{
  "num_hidden_layers": 15,
  "hidden_size": 448,
  "num_attention_heads": 7,
  "num_key_value_heads": 7,
  "head_dim": 64,
  "intermediate_size": 1792,
  "vocab_size": 16384,
  "hidden_act": "tanh_gelu",
  "norm": "layernorm",
  "norm_place": "pre",
  "norm_eps": 1e-05,
  "positions": "learned",
  "qk_norm": false,
  "attn_scale": 0.125,
  "bias": "all",
  "tie_word_embeddings": true,
  "parallel_block": false,
  "extras": ["capped logits"],
  "init": "normal",
  "init_std_qkv": 0.0162,
  "init_std_o": 0.00296,
  "init_std_up": 0.0162,
  "init_std_down": 0.00296,
  "optimizer": "muon_variant",
  "learning_rate": 0.00577,
  "lr_mult_down": 2.0,
  "beta1": 0.9,
  "lr_head": 0.00801,
  "max_grad_norm": 1.0,
  "warmup_steps": 200,
  "schedule": "wsd",
  "decay_fraction": 0.697,
  "decay_shape": "linear",
  "final_lr_fraction": 0.0,
  "batch_tokens": [16384, 32768, 65536, 131072],
  "max_seq_len": 1024,
  "doc_mask": true,
  "train_tokens": 475900000,
  "max_steps": 7741,
  "dataset": "wikipedia_en"
}
Each number is 128 + 32 x the weight over its row's rms, rounded and kept within 0 to 255. Layers, rows and columns count from 0. Numbers have three digits each. The size before them is the row's rms in percent of the matrix's.

# layer 3 attention key, 448x448, rms 0.0687, rows 97-139, columns 320-383
090:116144186162123119164082103152078046101169120149077102138130177105109162075126134117107176124169171152138009102202145170123125118114103153096099155138157107123117139131197137157124139099175082
094:115118097161143092150129177086151137102055095191138105103099119182080199092145186144129174147149160139175094150109085133188075144165162062121078136160126124143123171159099114157175133134157134
097:075095106094127126192146127120119130138112105156138159112130090118194135180113110054104082113160110084169112148195152124140151182143090168138137139154104099111165134107151164107132078074081142
094:162089173129110145079075136106134091113152125095148138144151163101177118166141137146189127113050124079155190129150144179097126161122167111113106095134098111137128104130110075114083138130146120
094:088161126111104097170096174128187206138082155217142134092134163145147149131114161104156057234163092120126118106082110118177124179185115167043131188146126130135172106109092174161122124127175136
092:160130179097174127113099081154140123183112093151119068145157145080146072129129095126139137090091123120142112189192153088163179143106137146091094125156151040086175096100123133088108111190080118
098:139164143128087116135077098153148091142082137126119140134063159135090154098114122142169162168127097145149092099083163156119041136135148152144163132108121154127085149171071165074092144147153072
097:134098121144205090105088108125141094154105092099149191190094110076124151094091135137110061071128170121166124104099136119131162139093160099179139111105061160140137120158120103081158189128133195
105:215134127113114075096158120101165092102093153086159111092168117187108167158131130135159086134186094123106170086091160119155143126147162041147153122112186140137144133112155085131143113145150143
099:165160160170143104132182087158140150192125157111119114149103124122097165121143122122153099168125178159108146124157085121095130117100173190162161100105156097136148157156104121116127164161088116
093:165208131152120103145157099131142120079123152171099103179182169155090072114087147120088125109118119160099181101116143135140161213130152133134135116092146141150157104109171172153196095106136137
096:069119100151179138107122210155049118138135185136127144121208106150133084185158108127081139158145148116172115061087143125084150152122158159101142128153139138101172111125130103082108105123146094
098:132089127111100123172097126089129109123194156164150114155134151187104147134134134114136086093102088127087134144079118162168114139090150132123116146097165141088083061133090137119104136093123162
098:146179166098064153098148165154130149092143099119159110074147104149089150113105139169119116078136138161085154159121123139164066142158145150122030111084129182189208131120131091128080145058156125
098:112066157121131144134167130171133140148115177134131094159080146165170148145120153143100159121100150220155157145208129142094166137113171081178125111138092083132126094081102100090199065159118138
091:087122118105151119056106184107118169092113145122135085108108148126146153081110124117090123066120096135165129186090178185156143203113165141086137123137133129122101153156141069150061122096206137
096:133098105071142102140145138124122152138084097153136172087127094182095157126107121135113116135071178137123169147084144160133115144177104139138114197140120181127105097109177120115137157075075150
093:085128119171122168156118138083120127129061162161119171073082119129115214113126126129103105101076141142121109096131149105148107114183093164114141149134106157104149109115152109179190158118083121
104:148139136114122167158112162108080185100149138112117097149138101063174111073109122120134194163114117176176128192177058136140147151076127091153097102152140194082135153136153100104129199147108092
100:173119177116180160117096128125070170170083179116174106177136128094130125094132076118097087075125129177141136109114120112161098172157111115103132169157142116074110148096135120155073082127130170
104:164066112064132149105176115178131147151163114134152091169119118130185107149134148073123106126105096155154119097150149113110157102117134147140072059106100171169151099110131159093125103133123132
103:081101134126137117133096103110076164147083144122121133155126143122155108142112093210133153132107114126156155161113165101119133131104113159173070054170148159142101157172176038150171144102134140
099:134044166098136073049116079118157132109107123114090080140118089106163148130099141083090118106114113193145187149173192157114119079085113084152133136141144133121126148055126159149124078122164149
099:139090117134132116110140154128152134114051106101084163127082142069144132141171156153143119112097146077116152161127127102138132144051193132146163127120092165160089114110143219069192174132062097
093:102155139125091121138146140110136225118109138157107149108122151094155150114132152105143126105067180128141183154123162154132113140119130184173143083139155058150139140120125133086098104125187152
098:090174089181079111193105138160114123120060179168114129132081143089190178035121127092104081112140121097114168115133096115141148130120097152137180085093171129112147127113157192156161137076165152
102:146175113104150151106127100131137140162117195157187168071155150137113107148095110085149106142125117090152127130125129167120178114114176141100042145177144086155139078129070101162116144169118056
101:092108093110114142148076129142150151098165095190120195181072172095141157160143187131127105157139119115195106102147133110073090174154138162090171131170104109136117112104080067090135145118161173
100:163119104141084138100101101094128152088119054150144153090162128137085135133130170078134134109140145111125157127093098085127132125161141115131114093169112164135103118090178179164165109141154114
103:093079084174165148135121152099102157122178133178141131143110116103133096117190186093124148135098133110100129195128167149132120089148123100148158149193102121122115125150158132087093102090154108
095:141121067139105145099134133128140098164169090053127070094166087101080115081125095145144126187115153142154140155140092116135156193157140134162129075148091106069127091082093144129078132184154149
082:144168132125121102127196122098142110091143096118143142158177138137066093164056130111116179114137100113114137133044089140090166081138157133113114134172152157134115112057126149111107144176100160
079:139071132115119138117126070219174162084149116141127128148096142095167099150138104106140119145142171096126153126132109096105108124144098142129138089119155130154166106088163118131067124143157157
089:122138098174096139100106116113101092119162134184134100193152144176193100139108159149134129117111098125158045118108087069145120149097172119108047143171107224174167097093093083150130123090055141
085:126146137093157149102161085079119128152108109147157132095166109121109131131072127061073081173150102106095114184134085162154124119087103098079176120156135113097140075110099131152123113139154203
086:107149142111190164075086142133121156143080137143078099130187144167192135131164143054116088107119107090141129096129144160146069145146120043101140169170101165131091114147103058169160139072151129
083:124153121130153124106041137096090142140126144169088142134113172141157144170056141202094112100140133103181159130134111156153118118110133187175082152186100065109152132197122131090135120113135113
084:126168115139132139070158126144124070108080200172136104170194166136130118084132217100156141088112101079078151171118137113140117155120063073144171131178132072038133124118109195184103140170108203
083:159095113120091083194117182099109158130121189098115074104083134121180133121121160117099142088117085176167157111155042127128129162120110140154148159127082201164146128152193128168102116123142129
089:119115132099140176125036195129145143106154125116116152190138138092159135098211120181181173158134179106110099164112138090147147121137120153126085144152127123112109099139123077111171126238163136
081:090139109204109134178125093198088150156172122127130148142154103098192128172178078215140111139178090103115121106172110141111143163136154138123152138104117097148150144114068119167157101071154137
079:112122103146099115134101162154038125120079118152093129128147114154131115114095135116160131157088081073123083120164104130050183081129059135112117092186107086113118168102153160126088173070120137
085:173140191127165130147088154086094136073105143148158104156092193120133109106092182073165103109170148175081118120130097093116179092121076090166159143142115139133090153129226113107190127186111159
# layer 3 attention query, 448x448, rms 0.0744, rows 98-140, columns 320-383
099:122121091070126092167132137153084152150129074130112161149131195100124173148130143161104088083106099125135148095140207129125158147213086151149139148130137132188156137050102141143111122068096134
093:103179138121101108100089140113120148089163131130129118154153146133127131089110142137137133148150134067135041156196137154091080108144135130199113165190063103129128102193160117115078087185112109
100:170147174085054136074164098140131129096073175129102178124116070180121152135096100144123077146110166157137145074104099069136178096118111092118117160143147179107114194170174130154152069082048148
088:179138074195105120095067141142071119130146141110103121058047148081107145077120089066124148160143153103136107122143122143114156103113089203162157094181075191181083120072171113120170131112145065
102:161149114133064099098132147165152105095147164115139174130171054167131172129110134117145146125096155127110100139194144145063117141102102123125128136113146139046144123163110120143107137105163102
097:098135145133128170157164176152160197119114117081094127180121127118129127100195113119089142149117091120149128188139117094142183160113100088177073129139154147138148128102165130112132113145160128
091:072144080125111156124105069159129138101088116146148094162116068124150076190165100152169175116155108091154114132168146143096121135121110121136104130064139094088161089134148127143132152090089162
098:193109133093103115108118111189114107180121155142159109137140097148130145167128144144085084104109127163086081117116198160104087127081115099127126163141106186152130087138158121114109166175073114
091:113138086150120184142107156106116110113134196115175099148132149133132105128097078134119130121132154134155132150141093136101109102121146166139133136103142093104152105121105106073166060158144126
088:075147169118163129133078146180187156160166093090157120135064094127167121114125052126136140183130153084048092108168130148155109129110069144140139146125116105152128108106153129095113061138100145
091:141103188110084128170107120084198171157054099170102137130116110200084162094056129149125099127131140131148095171092103128136101093098157120082100171115121073176141108155087096129125173123126134
099:131139093189134160169138127167145140164124127137124117155135161125148177142148135117105123183153117088137132137136078155123159254103102126086105110115130111124166201086104131111142046122110109
094:094167160149118104144197110088128156136092106120063153153115096121094096107059075117100140094134123125120138127075174124098121130123091109131144147189167169118132139138116114137174146156118115
096:136177167147158151140144093063105091143143118146141144086132101131094121145151137172131097141130137124106101141141096178200116142160117120123214187124121150099103162135112120102124148109166116
099:162180191132129097149112176171133107132089164144113141082146124160140115086085123153156135169116161154155140084031151090122120102130140175073135099159085178118117169089140126192132122108099139
094:134109135178144103152114163122136099143108147145171098152159133161097124145107149174105169160153125131105135118054155123161091080147146161159123120122101122210166113084052107140165109130155115
101:168164128141175109147119111125124191111123096185143127112117177101106068116133168160171131141082122128177123130055114147145136167165170107109123147125111139143117108111094228066138130143171093
093:175167090158103123149139071112143100155106182160155121114100148193094126179136109172138126078139138081141084132109164134142146118130068144139113121112103158138147108099119162140138175120171159
095:100196125219090086175087114197157137102113143110087132149171127143076175125086132126111189124113133135122077115119134108105107147112106105147114123126180179160176090139120107155147108124142087
109:085213190161137083129111148126091127166103158125131168111111089122102131101106097170111143133120197159112112148105082170108067147132143176127122188134041134063121140176166129082073137109086089
096:191134156150171167119115072133123167119157127122090106099081117087116091128141104136149111111085093139112062178175184129175138060154118147144166206167075132123137174178115231154107117104075177
104:114194160142142134145047100121118093106137103115142148133183111194102154142076082137115137122130156119151127086102147128165178113131136090115178162105140156130142123133082113155149179139090159
092:119111118127169152133058053083163151166117164118173165088160099168131117150098083124131148137123142151145087039102162155134103072120096111094131144123126202155113131121101136064140083114148119
094:109164168112173094080104131095095097157183125153140105119138153103090125108103118132125140131103153162119135121106115109130102165110169133047188148137139154141116099129054137181200118115150127
092:115157130085136038123099119083087163140153029118137130109080173106084109135119118145086096143121169145154084135140158186135142189108134126089135107109052188147074125120102165112177144127068113
089:094056118164136157143160170124173135108146146104089148086108164156081121139145149188148158147113149210137110146127139148143091163145139087150162134134172131075085110109189164127135169158191131
093:099112161163236153123135086143094110189149145101090137144150132099127113101188112101145107083109120099068190134158168197152155099124127126130175186153144122175149108178126149146151142132140097
097:132080090118113095122127135182095108126080121176121157103082126137168135127138106152127077098109162167110096113094145106119100069120092116163149170118078109152120075172150113117103147114106173
101:171166133143107099182109137102113118150124181100126115122126166105128189151148145189129118134166113117176168109120089124140106116097151136118080109121117140070100216166077103167162136083167117
095:165136102174171083123128028163108155145081165129121163191120182216084108109130106141120126122160134130088140128096157156153112111114122124136078095100145111170152142190051217149116180110111112
077:125116159099097105137139151169094157151107120078124143112180065161137141117131117119147113136155141159119156176181120147108076112123101166103107133111159108111172082124064114162071154048123152
079:166184093149076156142109149129118137134141177105128156144116107127122159096158119144144140053125054125104099125072135160166147067074163109090114107136069109105135148163144112164128074124084130
082:161156171117139061169139116127152113135143132101069159092096089114100139110064140087114145130104167111130199150176174127093106132121094166114122106097071159132174110135164118108118135149183074
071:116140134136077140097080138146177133163126112118077097130103086159116110097092051120101150140136181130116145112084127084068146070173130160117122161106084149157089165155095112143127110089154109
076:148153146207147096175143119119117135111136099087140141097079148163129125091131118139113151093118139171111133110076137167166110107115088123121099115105116146147121138111188189146157106164128115
077:131134134076107078093150126154156088106161081145156123169159077147134055120134131130212135167088148147102112141157114124113167130058132110125118109128149117179107122097093136202173149091023147
079:183123141068143114208113162143169110149106058095082118118144073095086163138094074070073123128140119165081113104189117092113094099133090146139147083066146147111113146113101134103122156147102119
074:086140132165129119106164149079163117154137162083081181130104067159146108141131162125139091133138131113120174088087128092092109177105111097149138121159172103013084108108054179140138137097194125
080:076110078121164114114153105147167157140081096165108137122126147129065180146160172125129106156182125159140118120158139125111184127136107128202128145091131105098147092136167123169110149126134128
077:118134096108101141144097130124187144120154132128146132111130166146130120105123142117113169119107107123159134161123126155070112131097117121101093115084178139108150135157109154090158101163123111
078:121122117123115155133127071169159146100118134136121115195063149099102136141148068141155123173141132080163126128057127155111125128040135169128165124101166125148092123138156084139123150156104145
077:148118105120096167118162132152099170129145117145144135144153018076120096119082130126107142095138078090131077171153151156157114132145160103092090142116086089144178091152083122106131082137070127
080:119108084122163206149105112136156093152116150114140082128158141065133139104158109069096110148105103154124058120177139112150131098153126145133151188133117133161116160118087078154131199112109123
# layer 3 attention value, 448x448, rms 0.096, rows 64-127, columns 320-383
098:131168158177144167139144076132177163135166122201132160094148167163112132117109173137129110143142220078124147101151160157127114146113128209165073134147099119072120122132136191108165106135149098
097:118194158142174171192077137117188059093081086174132096104113101142096083071127088168142152150130105108115147142173104160084158132107140143159080111137114181168146163157101106081132133085121155
089:102131160103126152125174190069135134084146114143115117169139111119123104146135111101100158104147122063069126145102191157078160153133147147135086110122134145119104121137056151101127112112148117
096:132110100093031092153144121125062138139178101155146120128152090196125103094095106135097148105136149117133179133133121156104087130161165137146074105113181131161163082132138072110160102079115149
104:143166112164073122147177148137165144107154087159116171129131139160087171086059056080119130096129156133079051122148120151168149090138157173178142119152105119148112177156082149145155144137162111
103:088160145158125182078157170090140116139123145094114147140105168122104104154115152114118060149197119111110203107098058045133119144129194158126164181133057075089126123148112145097085124157174125
100:120094088144090159076112173160100077128153106138125178110101173091107135113152143126117164117172136118144046078143101132112182162145134116135147143118139146118115225086111156192127115120142132
098:068106062148136121148171129119186154140141090169112143084130127113095120091107102133120093084136100110156157126156145224109072116130152118123132092164139124088131121073097135079104095135119091
095:123158132131098159189182119155086162052186132178147120119126164098011171131160139177128158093124056169132119117204121116135177091158155135112107095139117132128158206094089143117177152153120136
096:124064089085156194122128151091125168133127105153132149083105076163125111110151135148092149114159165123139157156157158147121162159140110122112083145148085108109143180098091114162147098146124131
101:128108124150066125117225123160162157134148107179106152091061127088106095135094111072086163156156107143172145123180128132115139122130086120099159099141096068106134163150133147215151153158146139
091:136102151110134075192131142150141147183145189151146150079134148147151137150066096156093142084106172140176060135106112113196143108076092162120083172140049157164105162102120097148136141187174118
098:117193175146132151106126097094125112094076105120127123114178118103075147130171122128120130087125114140134119139136155123083125131080124107114107128138154133167150170103118187139168161118161135
107:137073071186054111099115107111091097121175121167161139131132162186116083118139081104102136099136164117143070112180058159120127107135090142109125116106130089109162169155128109172130146118142114
102:154131158070096103080109186120111186121151142127141131160157119139153178126100090103138122134117128142093199108149134137142105073131088146126149113133167204111126133135153175182126118111127157
099:103046120103098124083063154148092110154115175145155125111118117167166150104159157140097140080099112103138064165119184180129132156121135115125158194148175134126157142160173113108162099158115106
098:082185113091104135131148114108122074065121146045161105111101155088105096089141149134123159168165098140130195132091171110140141128138133092142173157095141109095129097147087107089083153123136143
098:163182168149124054173125065149142147084144104100153122155071110142085096128136166156082154146139174153129111093132131192162129081101109087133102127177143126128190077130135107128139123093129149
102:122136180072223131108165087107127137148128131161104173148120081131107125114159114148117170152114111103110152161156150152152120114117181095154049096119139151149143087113185068047165120057108091
097:158154119126102132212097093124160114161138133137139162114106122141189120125140084121156139115140177079136116139128174244107178153072117134043140069136194163054098157150122135166074106081093101
099:127095153159141078097137112077092140134131166141102105143140142066179133123106144132063116137046153133163135143172142166174132101099073132119108116220086107138142133128156108134104112159131146
097:184165195095091142188113099155123184121141160083112131070126113158134178095151182120136115175094150103104172121125178118153098103118116093150150147157222121086115182164179127110202135104150058
106:121128099093140173118102147115105133088151115145098140136114150075119137138138131151161123165105168151150097183129142133137090114146107125114088143103119078137152151152143124117160135100096099
104:114095105134181200150157152132089110154164161082102158145089150078070137143117123127178180148175147143103099127131086124100174171153122186212094116097141135191115121144121129109164080112147139
097:147150157176104115166139122148119140098098140124171082082127086101138162123141065073150102103120095177091134155159140102179118090135120141157165142131141195177156141132117114160142141102130160
096:155227152132203109102078116075116117146101175120092132139157176154147140146166178139148139147132145138137130123105090131139152135117161143137092101090071127130126061140099160046112148083154087
085:143152131102095202125129114125158087108097129126134108158123132137157150102127088153160054122137127116067102116101114137118135173111138121207135111113161206108127116100167115124092143051158107
096:086118102081187103125116140132137141178127054141121110106132139150177110134098163113145143104121100110150080128182158193158145129125139159114113155096052117145123119105169111096153114112160145
097:079136056158165117162145151091150138109088171173131107152165149128123074135119122093190125124135110120135147105120155148119142121115124089088080161116082132196120094089195120157079118141090145
094:156112089188137126185077130182084186137093138115080155065156071075089110095130151072121120138099165165216051135145104134162106122102177122126160112109161102118122114125101082119119130137118098
100:177149066127112145136157143176157125105136133122130100111123170177063100151122118086152117111142151103124095134141178232178142135159109190115140121132068111133159137155139148082095158131147086
102:167138158118108112161125046147133177102174131088144133150134106191121156099082149152103144155141182125136091131102131077151132110148152067080142069108152126125150137130136117136173167113097060
105:089154082073154137152088175115124150135140095095148140106078119158086081168177122124079120067109110107073089092111134084105134158115094067136110171150134082165118167069141105119089152167083136
095:137153163165193114135107130133147149160129123145161136103140117106130142151125069156093092128105129192205172169033142095156103121104159116148089101144134121105097104159133102131101139128108146
096:156154148114177167037135097114086129134123171139109091112161108167186132102158156099125113142083174114109159151139100184123124140143099161145141128147122071073150093079101125109102075106143108
097:085115116119198115062153107069138094102152160125144128133139127152136146111135119165085086129080164174083092102151157177165163143107058173113103157098123135118142116139138110104081100100124118
102:164151114088090136095154106130093133173063146101128105111073184056159130119155150073054123152093083139109164130187188140123127133069123143156090183139154151131144103144159150123114141081091112
099:159153125119158139133112132086115114140113150145183138105186158129157144094120145125145119137129138108101142110087130102138136164136172137079104109136141154039149130135126181146092133073133099
099:208130214165161128065132115165096103116119055162117125065176154136173133161079137132142105153095134175152132137162141192120090134081207177111149083123122134136172153180141169088065102127147086
098:172117147191113075191098103101117177086131123132160112127133147146104135084151132113142140132127122155104149067052132083107132126158114097135094125150138110046152116165134116116153145081122105
106:125149170164174102128181052133133155143153100109134141123121170074187155139106176185158151113127090104224141138060132135165147137100111112115101092096175138097073116152119170123122162083111147
101:124086093090176137092117158111149077153117143146119182063139115130148116148142105143137158115101110127167092156116173136143124168092160146097070136093120123190130189129105196166078111137137087
091:068110145085102127194128084147141068089132169160111151141150135073071163075128117137136126103099098100086104125163086078096144122142112122116102114154162104150136045143097154148132160111147170
102:132140124129108135160149009175123070149112176132147115155133183150199156092093149152143127191097131132162133176106114143153069122117136110167146065104139075098151128123122139139144128113143085
093:146079079120134150188190146130117170072164157183082114056158142124167153137153122097206116100136125145132103111164113095100100134043167171148105118145123116162106103066116140088167106136149107
104:082093130103101072165090100151143128111235108087165110124076150138171096095084172133075093132148089145066113131098109128137108140147147098123171118191163149075118171145158107158131124168079108
103:143057119175166144148108160098146125065099086111122122126143095171102089094137138123110118140153147119137135142133184121102144097063123091105166159162168064167128136079152129066107130131078128
101:142145104080109116148116080084162174184128049092112113138118106104114101163028124113083102141149096132123125138069114153118113134140164016166206145126166185110153165123094147158117139192150117
099:105068125131089108101115085115088116099108130144120151171145103082140109123132163104157131088126135144098106077133108138134103155137182136158096157164160169117134070072140119169070124096112148
097:154163194167085097129141123076169130122180090131143147125137122162101174177076173108119122146145126116105167097055170145125101151128123133159117088133152104085163193224165182098090128102131124
095:146133052147172131121186171098132110084127126127095099094159161075100111116055110091103110132057116143161151113078087103108146165167107129157075151102131130186116108128117144105103137141064173
097:098134160121135166078158138113133158118115109101150090154112103095080222171133124189155077100118109120153102105164109100126089100089123106122087139095178128108131154151115161118173161097176110
107:090165115170124121121158170110120120122105162166148079188166172097099104144187086131137165131116099128085124138163147118083156078149096159101164135081113119128116111174152108020170182147125161
094:114107164146114134083116148183090155142138075152137139075136114121141124130146147121149131111102088093179196122109086167122148097173163103168097151103131116145117125139158134158093150142151135
096:199142162174100111088159152159046095100132155164105133108136166099148141137118108104122118128090130133132137068099130109162211092163126164100106155126185182169140097172191136182046134157107118
098:122072115164141102057123099168099086136155147119084136154147152079144097146159123132164176117096122121127102175155151173165129111130144140115120124099087105130102153087209120106105098163085141
105:141102202088160159108122150104082139157114113154110141097139074114142135144165176135120176158127118154185145159115172140087121119158159129121074128082119066136141148187094169115160137112109126
105:076138170134111140152175123107190073134108103147121123195096156113131127088107106115155132118137125069085118124130107120074145121127062138157127145173145072151109107156125089081166141106078171
101:098111090106173130098131116131162150096119129158109122086191122157190131125089118122147135109110182126145098130167172124158130121137073132096079166167084149182168152139110126147185120149107088
102:155150125118165168130137113128098110140111103132134161101141156146083155090082143122102112163131129129128132108098188133128140145068127155125142087095132149097143122137161193130032123161140142
095:059138119076163145171151150153125107062154129111102161131118130153111148112120102119125171127122142127100073149130155084171093174112156092169114099183081119155132130063066080154093118170115150
094:115150123079144087152158153140073210176138094093091166096093134162119143141150150156134176114106071076134145102145162138162139138095144100103128121072144134161138197138117214146117092196126098
094:181139025084156068145139178106129114134122108167103139104142177142138144089085101168141134087128093144130116126074171068119172111112161134156106133130082128166089134059167139113103210167047170
096:111142168135189094112126138117121207157172115117146120131157115147152139185085149097118096153147153190116096079120126115106073150070143129114161123146130110112108129101093141067074104152103120
# layer 3 attention output (transposed), 448x448, rms 0.0729, rows 64-127, columns 320-383
089:141098102119097148121160176134161108122131111051118110175078137149148072066148093130119150097137108195157148220127151106133127137172196112112130133070096134164090125134122115156122120134092149
089:156085050133074126099193135145155160066148078130125183155128122179131142155099154114135172125081097109164167090138139141170090132125107112090133099164123096126112066119188178141133106158073131
088:179154089105109143087089136162099105118115123101110180115123137177129121085101109170169083091074123165128154108145138144144180127081112182187124127158116136137143091190168166121178156112092129
087:129111092098158135124097153136183154119079190169119138140117121071136160114197147094156117161214139095117079103167122121144110062102125141141086094103107106101122116138074138058073192136192063
098:080097105114148171099128080129129165101129111122135121123125138089171075145143094141156133083172125164074191125086127150081149180104117046042089157072151115126156101135175141122164125085076113
102:139159162184132111155130135103121151140143095119132083140086147096199108057165130127083161158057125176209080123171150157126150087139122152108072121115140155125132132130118118117231091124115089
095:107173179101094096144159111154152100154037087139176105078161106122121168120123076107132146100122159170124182184095175137111118115152105140062161151132097190141171092141170135112166105144177133
096:129178124123112156080114110133126146138095125146137168116137140174206138117155100121182155212161180158147122133114105106149158138136103146142086139101120097116096111144172123117147151062124120
093:112130150160086131125087179094125124139116095146096102141117102154217108099081103148136081100113073056133100158077134079138155110091085128115121161093133143126125123151174124167084076091105148
093:177169170140102105118163119122138110127137187103136150149133152105091121110112086138121140126072109168113145117119109147120126126133165084123146135104171155197039123110101159154101137146091130
096:106172107121169123103003147107151151140138108098139113128148104158114145147113116191148147097071172140115106103088146087164093153113112106113112140153112156098109134112140132102149078109086174
087:132207131157085135103120112166134201083106123055065123140078106126145091067086168102144146148134115182082165106101167166110105162154106080113133119161106136064078164101149138157096107114040138
087:173109116134143116149195167136121103186106175115087086140079098170116144117129146116133062149127154101129169168148118115127169127166126125146136076099108127134146111150104123145126130167100091
101:073168135094171139187080117130144118141132101169081117146167125145060137151173105085107132113133173081111142118142192080135121148143117123128126105140155132169046064058104113165126134150145172
097:163189137159131138139155081131075060128107159123107108156081102135093098139152176166121162110104151088177128128163140137110108161107211131129127144113077075187131150122082143071151127125171087
099:146164145102127099166167063109114123102127109128177127123144145070098141130141100118114099154166111148114116129127137107113113114072080127136132082093135162148125135120064100149101174165105147
099:135106098177129112163127156093134113168130145183084134129079101144114067118140151095129145153146151064146070120134134137200161127143110174123125143168104157119112164105141160072194150128147083
093:131076124116149158136110139105128090138137166137116131111164122132146182115075144105139141093151136154107116152074090118156110140130148103126146151085111108131086161135162146109119113115168081
106:147117107135088168096110146108110141091110173109148153118164164146148131083143185109132079065132171154188168117134142137107141144149112177146130130133105122123097114106116188145057155078136137
094:089074099127116165105110152138146079111161125081142133122206156155129136123134176125165111121100079192088121088164074043150100113141185094158112188114135113167123100130133117138119149159199132
104:153166137178074144149104150187129095116130077154135147154097107168124138111076100172132145106172152126149119118071117113044117112134188110168134117123172149075100146102136135180112143105049103
095:126106109094124138138120115120130119128113149094101114159158145165134052062094168159207107129173076155106072165101125155116187161147132146160110086100062139142140087142097185120028126165095172
101:192184131138105124160191125081148117121129175114162082153138090185124054100153153103064139106148146143145121168129077089083132162098105127136160187133115173161065135139104115126132128142164137
104:118154139055091101114110103069127111060108078156144118109127140106143111141137117168094148108126165068110159143152201152112088092069093092105152105161131130103139201140137132170130163142104140
099:104151155137127135111153101079160171122198242106088114176145139112097120146175177132060097162133176135149140138130089103075118153140149136105114132103088042018099166083139127107123136171114101
093:097058140105124130104155137129173104100170067106186124138089127087115133149155102108074138050127133087146178111147108112103081147162114110141146121162155090117084163115143098127168108137136145
079:123121096122175112106168169124146134142127118083110217105145121121127081122042209085134211129097134100153124160152138145092148133161133139101142158153073097112099147157090162120152084153117158
090:188191143194066184141159147119134155143160121135105127105122094121083152114096070154091108156088124185135140072089098120124113091165110112163111137112125125112070133137132171147090142090148149
096:141136131124109098171127167127142133096156104078149157084125089164123131100138131114061135088136201131142104086133128110187142126119174132158158117101143088103123125108126110113148176129084074
096:063131143119137170135157122123162084140120131129106082143122122214121106170109120070136065147156080109085178131109153152106163116132082099113121130146140124141092110148117109148109147178152168
104:146104132149195138084088112080126088146091121120074151099111119100152150149138132105135107139135175150118102107107081040133138166146073085132132162108136133185105160158140151139149117100112157
102:107158095136136179126115176163105116147080120184113091099089176112151066162089113132125134112104110144131139107130123167146126121158124189128119157088061101121132092169094164132078102083152179
101:139106162115108131099127106082155149146146143167115131089150105117176136092144052116146073129154080142151173149139151148166150110103097135145146129133182131099094079187143079194098078112163144
089:118090151089110151087161170090134127154129133116152129078101124155098150147116103054148164182139103114092116113124132147094138126144130106123180163153156151112134110099148124134096125133150126
090:083081136123138121143134118078136055120091082099177144190130109125123197163088159169115178120143075089158097137141134130108213131128122127169155129157137172155117150133140137159102122129112163
093:166134157173072109147175160165100155124094112111066154141115089164127146105092182164129145152138086105134166146125114111080118139089171155169109109197167113140114136193136135133098145138099137
106:162057173159178130143121135133150125128113121199165146110156115166105135101110131138179154096158171178120080165058128090115104128178117171099165100098094127100152110146113103086136169188119147
095:140102105118117127142126136159084093119070120087110105114083091132164102127099151083157109108139163064185087155135179116140116153175148148196128157143079106149141138145126169105134138151141136
101:076101099152139137149103165102146156105124113127132131160124116151096171103119094169138199178182125062166118166141075094146159134178064078191111129167100092109108114116137114109167087118077183
090:090105145081129140120139159122147161141161155112076109052207158168136131141099106133125067178148093113132107172134113144174119146116145130104139125125110114133120130152093200171075126129186131
100:180106149116080094116128163177089062149088141144137148124110130150086140164094137148095140139090100142138155109184150122128135136116145113141072114116101134173192172128154089109127116197096115
095:129192069091089119135127106144098127169148108074134090096155139078076117104092122134143103095204198191112153055131119100128047166105149124134170128182175168100133107177091090094181125127106167
086:134129119168165160091129146166070162194199139140101098158153089106192121169125136110089161107114135129172164130102140183157151157152102107132143129112091086089157141105166091133120121096137110
094:136120061131137121110081186115162122079166172160101121117116124179098073120166186112145166117131165091142099117103103120116152212188109147111143144109060139169108163110150119053110131075111142
095:105158166125157150080119169095132147152117130054104169174138102128081112081152136133068089141150152168097124142056160088095136156150117068150113109128118154097180110129143112148102169173103158
096:166123083146086134117111078169089180144057162180084068076177148122138170189138101105166152192153142128166095160103181101142163162162088192077089133087130149095141176111117167088105075120164148
103:126146163104022148139158159112120150218095122159158104112099136138127153111144121144157114171126153155107100143097109128130128169172166085140088112145129103074131099136100106131102118150191139
097:132121137222126106128116142146122096044146167132192186063107132197161132044125076119159115130078117118103111134114178145123139095112112197108104137126143129197091129149163148090169151112127182
102:179142172133171135130163173167116115131112162136110106091160137157145182073093145177124151184122089105141130171164099115149110106149046082122107112142154128131107115157127119063093104098179106
099:138119077104154155122164106164143140105137181084135171125134153158102138071122081136126077115111142134161112137172102114117148129089094121155132183124077195241128128115074149167142112114122152
086:123121130115092149126096107143082134138146166207187157145109112192132133144102122137124162102184126069097139158173146106140094079061127135122136123199123138087173148145127110171138088098127112
093:189097114146134101151168127132123097163090110137169176154150132154177097106136104091100119103099130164164138124088108147114185133128152143127169109087120124168173112118173096209134145157084174
111:085146109109113094176120162177147156090171069156049134122082123107153132129134144143128105144172157089151141145146091163105103148102166144156087128211159098127151098117124167201111056108133082
096:098150114116119116113167122160143111098101107130196128165104155117150153101100124133134174136122212174112085158139208123125129128119126176089130119194095153148175078085070130099200089096064134
085:078154149102091189190148178134136140169135038140186120145122105165075120100061164147138184131114161126093099199157173132147132116116129141137122129212076103094138161131117114158205068094122142
098:109187071104111130162121130109126056140105115143105095072166136119095139156129145160114054127167142145112112084122116072186116164142122137142164113169196152108097132164086143188124173084147098
101:105175085144078179108187136137172134154104140093161095186128190086135117053164066134081086096140111062091126153115125135194106127092071135132183150144123188164147126130116104173103104132173168
106:149096105097097162041183127165142168199111110141143114123146132084111080195091082107111126119098164159094148135124152161107110088150166076048160165149127170128170109097112205186113053135165111
098:136174155169106122123149159128154096146079090116150111149100127184086145142115118143117106157164138154132183173120135090065165132076123135134160092062134135174112141138151164171116164142096132
098:123127116147102113148166174093072137124133091161163089135090121060148086130091154133162119092141091137131090130100069149169099138170175089149171187174096110168131155169134076053179147163060097
090:134126122166111172094110103086137151166090129163140096114123065118148086096119174123147109133060117126139123156123090146149177115138084139111161146128131161125159113134192219121144128075088109
090:165140130125113162143121095086122118130183094141196125139144066103123145126105135181128057145137143129149118119157134105127082067167112167158148127148099100126100105089127093130129140135098150
087:103145173127073123141187150153109156138130187174131154100106100125077158134155092125120176132130166160109136148176112106141139142103070109064158156111166132113189106168109075123129106076108110
089:118111113130089125144149187115156114102160086095172147101150164084152127116166056155121124098168109124142173148108130135097123139113150084174143138106179156135126126126186100205160178085133100